From a checkpoint of a small transformer trained on Wikipedia: 8570 steps.
Each number is 500 + 25 x the weight over the matrix's rms, rounded and kept within 0 to 999. Layers, rows and columns count from 0. Numbers have three digits each.

# layer 8 MLP gate, 384x192, rms 0.0824, rows 73-121, columns 0-95
469481525474514477499453517504517500535484492525513490460479519514491480481492508520549529526495550517479452479477497510469457488487469493485498510450450467506520512492499484492471487495498510527475536489470497528519494495496492508505452520528511489488478482526480469512524542499510461531
468545502537469465505471468478460521478515503491450508509496527499514506530535501480483494462525492516526489532495476546470462510506530515506545508479463516486546489546494488496541510518506470525479487490548546524487502505505506496483475501479498482480462453532518483552477471511487481439
505479542515479534432513502477480462492534500482538470490493428488472508491499515526470497520510493528492539505498507514499543520501505495481491493475463531472518525504485518458512474458483505567496441544491513532472503534485486535475504474477518494501477522463473503509545504531511505481
488488511493443468466496526509452522485495484505490459470456480501441479472509469531522485484482509508488491493477469516504538520504480530496542481508478493493492524493536456530521511487470482492492479500523518519507487493517508520488505469517513486488515492514488560517521503501540485553
493538514515515472504548482507509509495511479533488497559489520510514482466487454501475499533462505507531504501514500458481533495453498540499450541442446504534513470521499496544471499489478478524491522480483490493540506491464508510510535533541511498475489477527508488470552479540515489516
489495492481507486532507489478467522487462481536505516537552531522500489466519495454509445493478478481535518517516508527493494509531544503497444502479564500513506493541502532508485496438502553519505522509490526504478510522473491546530525447516520533493500518519497518498518511477503524498
547468536496526559516493506472486485530486509523476459517465486518531502487515537523496482518533474483495482510473460484519511493475506475513497485508535546524494508494532506477463489472484522501492535490518471466445489498498484475477537510498514523509548532482516534479494481539498520504
478495482438504541525513458511498443435519512472505476521531506515508479495490517486472531501492545506497489503491441510550489521492444530515522494495521489485520498515468520502518480472547542513487466512538466513536504505467508526522474528482497505486476483504446484508502454500528521502
530539519486488509496479535498495500515510506469502511490504525513442487469509512516474535476524486497514554518470511492514489488495478472472511521520518482509509524491506504510503494531486486512519509458504517476471505485439521509486496488508513508468485518506506499502476511516492535483
509492503497526526473467492469485507508526508501518517482470496498479490528525517509491538532491484518543528529535487515500503488534508457531475497498544496490513474468513522528502503488531529508491513478519500440425505511463485495487533476490474505477491491547484502470496527519504535467
450487492536486527473479511485482470504536513517494500485467515536518485484521507482562504478480486488508479519508478490515489536502491530492519518471498552510495470491526515524573509497441516484451538521499532516527480490493514463523472515490507552516500514512533519500471518457523492480
528498499474481512484485492497520476535512506541506519522526503485479502524510526510499532514496485521502469486566500498468489482543521576466542514487528532490487478503471519505509517479497488504523561530511467481536491509478513504519516511511538503525477471504492515470477465532499515520
515547517466490492507518513483485534460493507524500497491484458494474529493488494491489482509483456537513533545480433478532468501495464509494484540500506518510519521545495493498475532492488519490524532507500534486523465520511556526493506530550487523487517526534503496498501449477511546486
480507517461552462477539535503473471476511466510514493510489470476500504549483488482505510503525517487519512511538482497503491520503498478495515475519470517510512522546465500510484474519525504548529459529515549493506450502517526503514558531490510521515519514454511473476542461493490500476
549518472476490464450453540518471522520471492489490510512527534508498501495490507547490514494504518522478507495466475538472552474526479526479484484486505464466519466474466505479524565494496509497454499529545496541461491477524466465459508467527564507489546482483520463527535486511475488489
490514561445511527477514464492505509553490483506528489506504432492524531498516504531490533509467483529488476466487446469484510488474508498548491519514495499445533520412508521520508504506485486484512516512483511523493474496468500526503464510533534488524487505497495533474437459495496513469
535508543508503470521473490504536515508543506527485532508496464513477500495513517470484529441445526459521510494506498555502521511503429551477465495468529469495480476500506527484548495490494465513480502500484518529494409497502505497528477502521493502493508490525513457462486481506528503504
527459474517500503489479523485489505493488487564456505541516493527535513538527436535498481512483490541536479506497483527477519496525454471489496485509465509499524536533468480509544525446502519542492471524484497527509469512487551523524454481478489443496495493500527522522480506493499528433
469520476460530537490486518497499481510497483525501546477460479498567466508528520514486512514507525501496527507518501514532519513528499568516496445498487511467544543529492519480530505504468555548520501531488530469509506500543503482495476527471499518488533485512495489498487508520510525512
507435522493520513494478521476498543510529510476537487484491536502461495466517469461480486511511478490512495484505477492538497523533550446521514512473507477497507531516488476507465486474529526532502485526538487497496510444516492502507477486541493527519471498514518530491525492512521494527
535531470474482535502474499530480513492529498502501505507513466522449519528475492509480549493501536515534499498528470523489549488490477496535517494490465438546476520464489506530489510504544481503481500496506524507500494495532508519488515470527505514536490503497513475510497483483488502503
476473502549514505480504518508497511511456533474560543455503466504498449492483467504533513498483509500485527475525489518511499481496460485482507498485504521495492509509505507526489530505526467481458501483502465508480482482523479482509500497525519508517487469539493504544490496469523497493
545466501481486475502497501434499536502515486522509464498497536477484517499529519507503481528507475522486498523511467481481447496500533531482528521487524504497470447527499512447512543486529486511495516514470473446487497490532476508505446500511519494534485514504475520450508528496509541483
486511523535492491458476508497469504494474518490516510511526501484517457530493546510471536494509499459521493487485494473540538529506508473518484512478526502474468477493474481495467485521475491520511541511534538550487466494533479509498494522499444536507493528525503510438492490527468486523
483536496461518518538493525537507546553560509498552515490498492508507561532546534496516493510498477474467482537540473514472465441565520496462515528519474530475446494468493492528490532542499520467480525469507489448533497504494495498494504491495497475501462528553478508471487502489489484462
478507476508498526524521477490459482520462493464530494526530530540464504491462486511497450497479494523545502525438480450471474519485497556476527506501469520470477489540538456487481490502527501479537500513510520508497496521567454505526532454465525508491531488504476475479506479506555482484
508566506505557465510532489525514484527465495505534525531497485502479508511485541524471438490474484512480477519472456508481529494512490537535524535492473508509482498498505470520538454508511525509500519449532515481483464491489531480490475498566539492480483488492520552495526492531501506481
475512511547498472477502453518461571529492561507492506523486562518497549525510490519488496487510496470495510482515480475477512535530485499494461517530500503566544474502535440497514508488553511497496487540527485482478526484534515464485489542524490524471484436470499510472442508471483486517
530527540575520495537484574499483550511523485531475517480458515523454520560492521508520474481503489477506519483526507509515481434495471498482497467524531502477487427481488512493514544495454496466504491511508495526510517469546505486483533507540501524486523492507490484489487499529495457542
481512505492559457469515489473519523515504493519496533498459480463505454523495499513525489503498434479486558518502510488477504522492539531473487507521477492502461533483473539504505494473460478515538472511485488511516493510502472466523494518490519513508509559443483498501461530495484490519
527494522438508472459529486483537549467453464526461515493487467506509521485465504495478482508491522494516460521485505487523555523502481476520569473489488501483526506491472475522490530508484481496495460497450480508489448531517514521513481468492512519529486535516499488514473459480490519487
499554507481484485463503470509522536478508495478520477525482506444513521447546510503498484484470525523525491529541503466475506488530476497521505495499488464484465488538500556467515536477508495474567519521452490504521494480525517491469511514554504543455482522521486548469524481468482480488
512504544478526458522515477501470496526579497519522515444504470497522514506530479503459511506502525428471503489539505510498517478513471507450487513558482504523467500503434527506501547504500526452496528497480508475547473502498540509496497494512501539471503481529529499453539538501537508519
490447497490446526484524521508508483495517501547481515498529512521517480530486492482520516501506520476525510533522466488490510490501497519496489517514471488499537467527458544496496539524507531485493444548517541528466502489487513508508459464506471549558530477535457561486520507464495494500
447487540477498465519520481502469473506525497503497515510500493506479523498472498492495505513486540556506475485506489489506505470486467502517514526445485512535518489497517512503485491510487489478581495447476528462456493492539495520524489546513524495525562470549453516509503506527503537497
473519466479486493498547503512466563526507473513534510519446503559464574515502463494501490536476474470545533532455476485463434489511493535448510476490510551494514536539490514493508504483503562480504495565510495545484489481467570520499490542516481528496563548537488487479484477472534496565
460522514538559472530486467512486454525502526519481529542501490477504494516498502456510506534470516507477505427475535480483482515510510540531504493511501488512532533518506497501501500507495486485495509499481515498468444479568516471527493529504543498469501552497437471480500491463495481472
522501498512522478529499520516490496535558479519519500503517529498567527494531485500487478484511508486483487497470462468546504424517479523517517521542528494465524493484516550532470497470539510503470533475451531493451489518495526540512536490523513501503453476507474516462441543428472533500
519531513487491498488526489448491516487480454499523461499510473479524521516482476508517493532484491508531518515484498476499496500499495496493481492529477529510529452496507469468464476454474503544510482448490507433462514515538492504494510505510468448503528461538473501488579495506476503497
487498508466485497527500512478501499479470449488482479510505467492483455504553539527511543484484495505472521484504507508535506474509572475440468492436503496503482478496472486490485545494461471551502489503513472500512483474495534513535494526510512521529451551509496509473537501497507481482
523494487515507548520461518502503529514503507504514463471491487525497477494497466506505514537487517488487504466454477453508474544459521465477491503477463480490502503507508553517530535513498490503486518553487547544466504514471512512486510502510519516457506514467459504476494544458507500507
497456504498584503489503519543465514503442449548533540523512464498502489530503505507540532497506497504503548552481509501493505501486493526482518473508488464479519443519474473475511483478478542521497525519493493456502460493503516500446500496515498511502503488506484486486495494522503480467
500500487526490513530467509476488541519497476524493499548501499454473483513465494538489516509491534475496445452498499492497524500497516487544483484499494484566506477512515484487480478478493498501499475518464512505511485492457505525518514526515508516559494524524507496450473522481509524500
483519450521526542499545514505490523502483464510538492494464477545476480567530490490565526543510521507533560483520518485552524481490444507553495464455527478468504526507496544506469506479489513499495535524500469509441481527496479497485505466526520477494522479497557492499513482480495537507
454517488474489504506517520470519555539480478499530501511489511466505546493507553473480497512503490507483463489517485492500489472505465544478497494527552502532572516462513454526474525525512536543492516506516460516472510503438515510461528484464485496514527529504497471522500512534498521538
446483488452508492486560472488511504490491505486523478486486529480483518512523539531480519547477492539481444476553499512503487530519478513505504495523463480521500555509467515517508490492523526517537533499502473514514496501496457505508519508504498480506527483526525495537466444516521482542
489502517483459504501466502497500523506459461489511463501499492529526506549455502493490534506489492485462460512490530522501514550531515493516501484518429502508531491539498513518521496510504534521524492478516500500537498522506523492491474453521485510502509538505490552503527494506528470490
449511497521492457487532512477464506525477513525547499491506496475499492496551473524430513534522529499483511508463519458515469477485486535531485473457495520529506492479487505504514556510467490530510517495470462486512455561461475515476529448486515487472499502515532511514527502467534548492
476503481519525499524492456447500459553568527524540452491530478516516499509479524532493509493491465514476485477482449525494494523519469513433488461442520538537493496493488471460494492506499495486500515458466448468495488470501488491558539526488533498487484514506489453515483432528537522509
# layer 8 MLP up, 384x192, rms 0.0858, rows 73-120, columns 0-95
516500513518461491505531512538509519494504501559502520473495490527510507508508434478497536477528535478508459489517490486518470536492480463509509477493470476492546496487522554506518518536514503539501484472511485461514505509547444480527477522461520493472526538469482485494500519479509487500
473459543512468510506516538549482468477502526487486476454505515520496493492485516460479475525457540538522481501455494496522429478517495456448510539491487486571501515493495497510488476521509501495543483492464527425491467513508515509477476465505483489517461467498546498468492502495509501500
518491481508496514512515524520492569524521561509477512500509519516504540516496507480494524495465488494483494476530460486538516462532483486517498501488491521494446474497461528517525486500473558523504511522513485538514511515533483494540510466457551543482502475481509458541423513502509481496
520519477511536502478455538496450478480503487498493483564531484544507518505499514533479536461540510506487518478489488468484534468477496553528558478504506465474531516513483522510506492519464540535464449510501487487486540507463497489518476460515501491488513508489480505539567483527492479529
499513537494544543488500479543507460518491572505549498517504435505510477519533521528506536524527490523472508540507536519524490470469481495519537482485511496509489467486522531459465487515491486464530492478494500526496489500506481498492479504498476487498499502447506469480462537494498467509
493540533550480492451523520443510478484493446521525505512468457472470458502526470519541513505562486520512496504487467515544487522478485472498527474496512512519517501440504505475463501476511524487508523488535501488494522510513496506499489512480464493524511535482483516503510494491497427537
501481531490475492497546486519517511536505502514497487532480483501496502488460507497457568486509465507477506478489521449449535523453461495488538477488488500565526445505495494463496539503457530518500506516482503508480514482495509535502458534518463470504527488502487478512485456499499530574
479499543474475467537455538491468513508512481524476566456560524457505495472514537483494503513474517471543509480532503503472514524455483490504481545518480502474524533515537535500512519472448517558502509500526488466499535475488513504509476489511478551494535456484499544499517509503493546564
459499462491528479536482517497484445500477496511500541495535515469503481495485488504490494506517506511466457515498465529471469492486500471501474480488487552469477509447498494464461508489515463507466466510512508520476473525496475474484507495528524488494528512484471523494521512507509497487
456505452513508486488521485523477497473493457491471522522488454504510489491525520490512464518496521464504470498492489517492477487552517508529511502498542562459522487493513492494486491507511478468542479477492516505503467496475502490509496524505498509483479436504490541538497515495497499477
495526500481526478503478485523485514485470483504447523546528496512523493523491514500505492503529543539540497520507445499514518532489497481495508504515554481478445461510508485507483484490495467492505475513491487502477456467510495505447464487495481502536472479515504529510508498514467487523
501552480546470519497535515559519535537468488482491499515512487495467472525470508520488509509487478498503490476489522538518526498516481574498538493522519497488429517509475514476510462444514547463490504507497498524505510491476484486517495524490507517489521468471521515483499475561507531492
491479509516434472521470529515550489521475514534516483509525482485528470507482460492491499494535537502474508467508500503516540517533469510525484467496540476498438475487463530500473495510496482542488494478519496479552566501499498486469518467509498522525471546518495482530496519509496483495
510500484494533510488460515517515514464499491495490486544492466549491441517500475477548514500547498521508547519528519480509496521502496474491522519510516553529539465480503496496546497527504517498536517476539484515519459528497515511511517561468547532541497549489504534537528480521459472491
489487482497422545494526556469473478500468522489517472493547484469484444464553504509503508512521504508486510502486479492472528506457542520464564455485538495473464503491530516507506500480489498487520470451529435501448498481490537478487557480506525486516450505535537539525566481519468491532
511465507461517507485510496515510511528465531487476502490522472508515466493548468522462481518515484478460498494550541486525553515465513475506513513530505521498524486524495531538493448508470497511505475489511576432472531475473502487482510501499523511497472506497493505493467482471455536503
471452502505489497525499475518526458472494496491517516519482490523544521469475557493470529472532508510502499488503492531478514497462430518500511510495471467519483514501500514532506493529507508492471515511517560457478502514490488494514543480490530551468484515556510485477473533549490479513
546515556514493479500504503492486559487506462512496476465524505478461471517480468495517481541530511499467529464519470504493538516514520507462493517477498514491468468480526531517463523518506506533483508545476522497509548468527477511529496494485559531498510488488492475515509507508517463504
470507437482506516529469572492496512490493455495484459460488493472533488516521487472521487509506474506543529512490456522461510513474494522501499520489477488555486525510488510508510494500524500519470468500474511507499529510514487559517497502509490506532516534536504486511545504532472501474
494463517488486499526516546515510492541500500438521437475494507488497513526482478487520500515519505540496512516449500519501507464502505499534520450480497487489492503504505493464519509481502494505493461548509523506518496519505461464535497491489502475528496468503490543500459560475523538516
470513506491513462528522483542525467480517514466496539467508500524427500504483500481502494507504545500524528539473492520455480535534490506479473548472510474511525520496510488493493506507499510502494509511496450542484496480534466530485494467510498543477480511485488493494522472510524533468
497502482509488504460486487511511494524497469474515477507532480551487473487475499501515547488514546538471516500521484537467498527493466487487520485499475514505499501538473507471535517456518467462480513504501480488498477480522507472525503510530475530483498455524474507551474512488554475523
494494474475503467529539510462469463495474527483524491489482482491489504499553488506478504510548488504510479556507511498496526481479502513526492504534500462500503521509462494495508518456473478517488501523573482445480539476484530491489509541489505481489492499536538477467490532506483480532
560463469452522479526515496497471478506499486530482502498536509492499474493497475484459504516480490503500553520502508499448475447492517526491500509517487532482538488466497482485471507506454490518554500505486491488486519514492500494469544430531531505493511488527526485480484521437519454485
455545498509489491512515532515539513470512536559482487537525534513466498460511537522473453458504524490525531544554478508481515508495451509481513476467516518481453484487503435469483473483467497501502521522479483525494481490484475488551479510491500443450487491511462509503530509535503498508
495471531487484489440520495473575496517503495485501500482514532507506479464497508530462487525481448541441450513509503533446503503450511511453512479480522539504515476462508506522477492550503493542485482501483482479503519509532515521514497543507492476500517546503507467480483485506494491492
534457494507535502489480506516490518504499495502494495514499502527508505545488487515498476525510483520529515538511513510479513486486500468502522508506526469498483521503509554457507505517505548534500530482495525485509425491547510447483530476481483491508498525498496507481508560446493516428
506507559470524503496474494507511493465486470460466520501504468569469514522531489521492556475520482524526484508504542479526520509502550526537516541509470512508519529468456540490504452470537484493481520504529506497505480505476478544529505476502470481510477497493474519500496513471504499479
483458519439464559508484513505525487458517529501512499479496502524454501513493492475488502532536491480541494519508517489488540520489447457498497483482517516509484486451548525542476504499491496522549479498522510522513503469515520482472482515512504529501505511498476526468505459489517580483
500490478513524474542484508466511496489480443530518503510486509494519507509506519507486477534552545511519523516489515503564482538472531484500550534521521480479497452501543493506523473495554509447486539466543545488518488498459496514478518493499509497491501553471489497493491504515501490470
490457510482500511479462535508468505500530511521535479529500501432514509502463492497537484458484498544500493489486494550514488541477477495463557509505463500518531474524483492517515474535467464500517498492521477469496481477503503512494510509534536504483513463490487485500512499472525478497
481453519476451483544473513513515485543502497539490499511548514482542480530517514478459567539532521486509440450446493503540493547539511501523475516538504505482512506452498524496512471527502519541472525515487531496471470444513495540481488521502501497486512459508463482514504475444518459519
494511504459516518460493488516461500498494521486494537531541482458515528483492469508508475486498541485530522512511537525473519496523510479474526453525494521535535504521494516533523545499455441500472509481530529502523462524558504498525493465464489496518495493500506474492520480541486555469
420533474496473503485494511533505513478485479470494531442477518501497545532498533524510512497459487502494496464433503505517561512497509488513484501504503491498531461517546474499549491541493506450452524529509512516478475481483513489526461524520470480538549489510526460488495529489483493495
514519503516537471482523461483532501460463522550486462477504454518488470477499548517516511498517522541502531531486488506499457508461487510531529492552516532547483504493515458477470493464533493532517520513513515515497559487475477464526484522486502480516481510485517526499526523492501518469
520531524520516509465542509521441504491501462476537531460475479506538535514509499503512507548457465512507482500518483488525531463506517492408477423497531512462553639543476486517504513500551565482460494463468515514463443486478569547555488486458481457577521517513533497511494501443487535516
488524486499542482513466487554502516520437501479480476492465519513550523508493465488509482482520495505485528486491509533531516513441489504485528510509509525521493467527493469546536504520495472488491451553460526482499535493533503512523484515502539501488516493493514477508489490514437510447
533491461498515461515535491513499528476468483473502500513487488536472562479495496489501524499450474474506488517525522453513493512491481479495509494528464473505456529466481501441498520472547477490517534479533445524526465502483492490456536483528484506488497536495538514514458524510477510551
481476514516537487476488508497505494500500500482512483469481533515530483454472480506515477494522531484505518477495504429532517508529476464497499473506553503462493449500467483509459514511510521510501496503527546530469467545500518488450509519491519477481490527476513510474487484492521525510
517512491510523518503504531480482525425462547480525500502473481444465521519504523520518516493502500508498484517485466510480501503493520532496525460486518501473500515459501492496512479501487502511517544498503532536491487524519475488519517504493554468509452578524504479497483494539479446484
470474495483518482488546500491485525500455477503452490479535486514495508487510459463521495505467534489510507490544513563485493505465520481460512512497509507502518518505494445514472495444514501477515462512486527500469481505533465477473505488512526488517477466468504535513521510463500493477
511486520497466526522508522507490484505506474540445575443519470509521514487470478494533509484488497541529511477510521467452532472472500532502500548507477483514500501528452505502538519480543553495457494491486560476531507485491490462472530498504512498521456502475475491510514466476468430481
484472462490524478477488508491489522503482479498520528519497491492527477516496495473507507537463508465536527466509514519503518500486495467487537494489553510516529484540494516495476507511500491505505526521459448463498463497486497489517477527534432514506514503522528555452499460507485528491
501529478513481527493479517494485475457484500534511522489487481516500531507504510537501528467483548509516521520508547506564490485487540497551525480465510478525516485516515532465525516487565522509534532487496481510498493513496500490565482468480524495448506508525516479504499503488465539475
507496482506501511495550538476539523545521497513531543487502526462474490497525451472507529519484527461458527510509468519479471513536471516458477495516508516513471508465481507472482467471521483532505493458500494515533465498483507503522498514475506495534472466517496484586530486512511509459
495481468456497502520541501527499502510467549506495494459507476500436535469513503464496526511514531479480470497498498548509483555518493541467518496480516524496529536528474507498508508462495550465481471467507510516533510473498512534522477528506506512487487474448490505546515471508526486528
517534517490480532524495483489510507440447477502490474479508522519531494486507487478515533469544483489463534542520475464452460469508536506516482558483494484486508516459475506487500456479496510487486486492469503483498539532450482525499531476475509509479515509510483573491555455525521550442
504459523479436538507531525523461509512533527508514490533541512509476486497517479497457547526458559507513520497497536493544535473517478486500543524498536497517481471524495511489522500510464502500513490478495465478524497475507515460538518517523452499517501503522478478517460478444524527509
# layer 8 MLP down (transposed), 384x192, rms 0.0794, rows 73-120, columns 0-95
476508433487432493533497465467482495498537528529490474485550512493479518470529495472501520467508495507491502516563493489513522488519496500504440481501537525518496493497452519518498504483474492462513475521503492491479480529480496483505537456478496480457493494503531494497502514482494515549
517509521509539511477513455443527523472465526507512540487449485492472520499491485502484465459486507499503521503513523497474559482469532541531438533499521490495485481518516468526487473502535525458562480508544477506487488520457475532507485473470518488507478483524472498506527530485513491487
485474474427527496497489551469485504533465526503517475506531485498509491523499489485537497466506470492476478512497479501545524502500484569498504495501505490467477542498478462469503477544496532543470484516500483513491480478483490504528494468489513505481507527474510504538468517461518444480
552505499473512464449511538525488506473491513474512511510519480481483476489568502500522516514506501504520463498505513538473525483496451479473544482512502537542475463517489530559533491501493491499478522510477493513483467493487514496477491466480537534476494480510496511497497511497551495535
523492514487499523543501499511467537540507554446486503503503482498515475463512517518511536522521519486536469502456492522488528536500477465561502457497502465488473522521495501494490473466546512502515469472481483513445522534508494490458469450525495528484440483503464475469479527536491470526
478508511498511481504535513491496482456495483498506454546480485525504516532484473476505520449475521473495490542539547479526503475479483514492485497501498487495527523486482506535504509484510536486509518532510493524449483502449438489522473484477469461497517482532491511490533519500493456476
473423482448523543534557518504523480572511482458467472502500489498479523510501532525473497550484461499467473494452500534468507569513525483531481457482484529518485511494473456439486488468487511532509506466497482506499488470526503494500521505535456477515493489535525480521479501488501544503
544456468505554488527451558547519483502514551481471482472525546476460498459525525503489503499470491553483481499473498493491496515511448488479500485491495478510508469539504487486493457503533499481527532486535469488493500513486551507496497471532501528502538511489457530505486499553509469503
499494534493517495533510473491538547481477502504537505508493477490521543512500499466536495488495491489498518488478497512489509489532520538505501440494502471483541525540485509491480464499504502446536499510490470500505512517503491541495501497515516479554510512515511513535501472494525531541
516483485447495496485522480539509524565467458527502497534507524489517487497495521456514519473537479488503495511470564510502498537505493489518514501484508560511482461515492461479516472509501476527489548521511552526513502515485467495482505542503465484471484538514495515492471543522488491439
500470553475507516477505487473508512541510518527517503446478458518486527483553465463458515498492514479518522494472519477484546487517498491525514529506503489506518616475508493483472508424510519483495495502488461489535506512530482520544507491507506494479510557496501471477539522499489510507
445562491470507502515562510515492489500495527501562541487513514489496483488523501505470481479504520569483481527488515492501506516542512472462515513504509501456518462506472465514514489504471474517485531519487471515549493533500527519491506476529479526481517478464528439539480498479520536510
521506487498511486483514521475535507489527495520475485493516459482511489524531499504501509513530507506533526536499484493461475520509509500501501529525469460503449465483500517537522509520497490495469481524508473496544518531499473501481528519492489456492503508482503476480506496511483468479
483479519525538478503471495509508450500526598488522476524494460520562518466498462519509505494519485496540528507546488506478465515515507528522507485498470503530500482505510532455529502510453507454513488493504538531441477531486495508513492485460507540493492538484484525493497505490480519480
487513534467493450455466525526515476498508517480499571489512501510509468469463494530489462482550488473491503485491484516473487461462467531444517478552490455483502578486467544518524511554500460485475473523515494525492508467488467504484523499447512573571465480500481437503499489536493498536
494469479456521501492461497504534532520517468498480495491502483505506485466500489500477478481471515476522519489535516496571488484473491506494497524526520485488514506520482485490480491496534489516522492505502436527502486498502502476507517524526493481499461469563471528495495482532492506517
508476523476526504508478500494505474491470533481513482516502460506539455487481530537452479438526499485511530480529524494511478502512491455511492505492474544485485519532507511517539472521524536497502487541472490521468532480511497510474520449511514520510485486489498500505465503518509475534
529529484513506464537499506453479564443482480493520511493492520530477508506497483493527502490458498473499522478504495537499527529522479533473481517499473482488492486513492497555492489505490482451480479500474520473501472477470514498486535511464537560480530547487516517523470493497428504510
502509482503508490522465558511566507486514502480465524501540566514510525504537527507506489491529453516516475535446472490508505515509469539533499539514507474511520471541495487466474513510486497530548480497495488507514453514541520491478493475514497528504461486499488493479506477544501527480
504468460510484480520522500491490521519504526476547518503505488512501500550474476534481498482451514508481478503464515522515502554504520507531498539502502522515505450476455498531525479530513485472507520500479487530484498541524491476482514475498524466470519473525439506539483499462515524525
472516451489519535503511517485448532494470483481492559491487463518507488495511556497548530449499496460484526465483480494466489534468518543526519556513463438510484479474516494466484491534467532507519479469493493485549509507500506501488545507466508473517492497464496500513493479531474477488
524518461484487489523483530491488525513494484480500473456489524474485472492481485517514481519500476504512495534541490497482481473484550462518489477527530550478508468546521475535458476512480493504455528477487488472473518513510504470511495514497535501492560456492514516479471508544520515519
479545461534500488485498540516520505498491527547508515496500454530471513523482504511476499516458443484498495466485515536486524465502548495451461506493454551465447506495517521440477498450489529495486491518496493536465530470518464518519507513507550504496528514512520496501501543474470503505
496497498504491491522468518530514487477523532502502506464492564502530519518477504509520527457520506493499520498447463528481484480507521527507552482450505532502563536494494496526546518479496485489544526547568501461466493455483490481527500506543505486470501515517495500480486527497528526493
535495494558522471483536477503506484538447515551483477516530477495488499510525459468479537492510492509452528475470438495516511483512521486538511511458503468484529507514538474491507495531521503526494502511465455496510503532511494498509480503504498533479483486467467525491478436516501514538
489502529535489516511493511526527501484507478505556551502486495518542513427489443492488474507499548470458465493482504450559491513507516507511533515517508468507483468482510480509511532477504514504515453485524498460493491503481511471485475507515512530531489503494512474506511484546482422491
501493548518488520471522549521495503515525525530511547531517552510497500560470506508532522496470445529497467488477514522493467488482482490500454497461475540455503516500555508510492434475541482527491487476503485491449502463485503489508541520497463492482512498482493505505506488512515499519
555506530517528542488471543496516514498479455451493502469473502505501529489497527474505470505524478479500476534567478498514491502520531506517522478508442482505510574453498516478507506464508527526505535523516539492466462494519503479489490532495509471496507488551502484474459487492513477454
528515496505492475462507506479498555514492506537501467516492525478480490493450463524520519523474492493483528517487471470488504489485489523517525473550469489464495468529494514498489522527524493454528459500516513499503457498527518492499485496534482503576549474521503506496514445496509457502
530535498501531504522488500498513511473476517505543511492451478505535498524464523494495519489475473417505475522533470477534513525501514513497508526475478482481495511570503508517478498506509483550530467506509544521492545509502465505533523453502505529480490486509499471478498484517519509497
508511473485492513430536514511525506539513480504492486500534539506510467498458500500431509525533456513485480498508469548472504475522489442469503509497514474493513591509504540509495505506506500504477543515507493498480504501483526534497477486485480509477494503485480479514463477508521506550
475474488482484535501477531497435504500514498520474489500490496494509451560474491509470516474512465455452442511465509495502529515546483545491511558495469474483520463487557511498481535498504540485508463510496498490479538557473483543550518444497485527504510502533531472538507480480525477517
500506505499534546550478499541551520491484493485511518478511525524539512490519471517500475516493512481490508510495544525498505454485523516443457475471555546515467484521451525478480497459496497526479519530518508482484515532495525505489472478491564472485478486489540463486498515521518468479
511513516508449538476497503509483451494493473518463501480533491509427506525508525563527510500531484535495448464481552506514524521493513494472505482490527508504539472508533495518465429512537513559514472501500472522526508502515485502496488510478449524509565499491492474499496484525512473536
489490497480448498500491482506520479533543542522521530497470459494506502490500510510490492515495481539522487511546528546504498468537539488481517448528489531496505473483497480460492519459533519473514531533518497496507489463490506497487504536517423483510489480463473462494484500466502553437
484529481517491497508495502468446509534532483483522498480466480530548536509518493531495485540482468478543474495506470498465479512500510508473503480494520512462510601515526529483532493477516513506493528514424472527467513477511558526511475527519506480515519521482490526488500507485536549470
500508516522505494507505484531503502544480509498506529513468488504479478495501463500476524460545558492472507548502493508508558512512504491496479501487474534485539525480510513549499502453461529483531481505495509533512520531501548492500480541496481510510512498507511477487502500517536451483
461537531522502536499494529498487509462463463512479567485524513485515488548514449514504449514542523479475568443520536506486524482531489500510523501471522506507507540508517488513492493500494476512502501518503480514530482484489481500541471440479519473454545478505524500540487444507470476504
460488473470543516537490526494520516507541498545493514473522494509523506482549489515473535520502490472538493552507467485555534515522499528513576484538471505530497553511482526521502534506480459512494506534458524486513528523471457471497475466481553537487481495456474526519523489515477499521
490524459504466515517484495488455546505535522501516527567531482489485461522508501543491504479503513538505482499519524501543529497513510492491500489506525555485430510491501509491484454509542473478470497496510526495487489527483490521552502542489520473505505533505463539532502538494506504483
521498484480458426535507500484481521514471495532488510509466526514475510517468518472514500508515542503556475484481491495520555500458493471498459499481506483497538479508518474518508502505508527513485501486489514476487414506508478522467510517489488493445490519484487475465458489492511510496
560485513466557479530447507514537548461531465523472521467468512491499423481479540490480507467482511535537472479549536512516469519454416449507503487496484479520481497514507480488491483476523510491522555512467478498491483462486471525480515528531506509521504442508518541529449478490499561476
477495495553523479527492468485530455513494492541532521544493524513482459521485472460506526486479494493465517478471463477519519467512503538514494526531519505503511423514535524547494468531489519460513466471537489506495487483503470512502490479483504486488484511464509496489514465468503534504
497460479490536521461510511509517486499499467536517503487509497518527466473595493518463521482515545481464500503503484503503508523477512508516468493510503490542463513515511466459487472460553487473512487475477487534465480526538488486528530550504515541533477492514471472538516528495457515505
515531501515521507466521477478515517493517491471509512496500482477553497553466513531454491494515509481505468515486506471481530474487451500543522472483545500438510523518500459455503550546468501497530479500570472545494484483488470543473476463520450508474491472453476487471491502509465495514
474481506560497526521523510481485524485488515455477521525495502522528501520486494470512506510489484492518492468480521557484521498492481509477496494499475510500523510480555512522535471523488519508489507520514478485488519525445493522521480504480489502497476520488518513493491557527462515507
544469524503497495529454491535486473490458496468517506512502478487506519504487468491503524473539530502480517481492485515483478480488482481448508503448500517546451561510507517464553474486494502495500544500516493460514552523524503493469472548504518496479509487526464503516474492528518498516
485514519509514506487459475529525554476508480495551525485468472490488512454511486476449538490482499470496495499448516474505507468510525494505518486449473497527499497506506495533490502504437485519485499531472503509538514548500459493525473491520540513511466486523508504540509527492479514548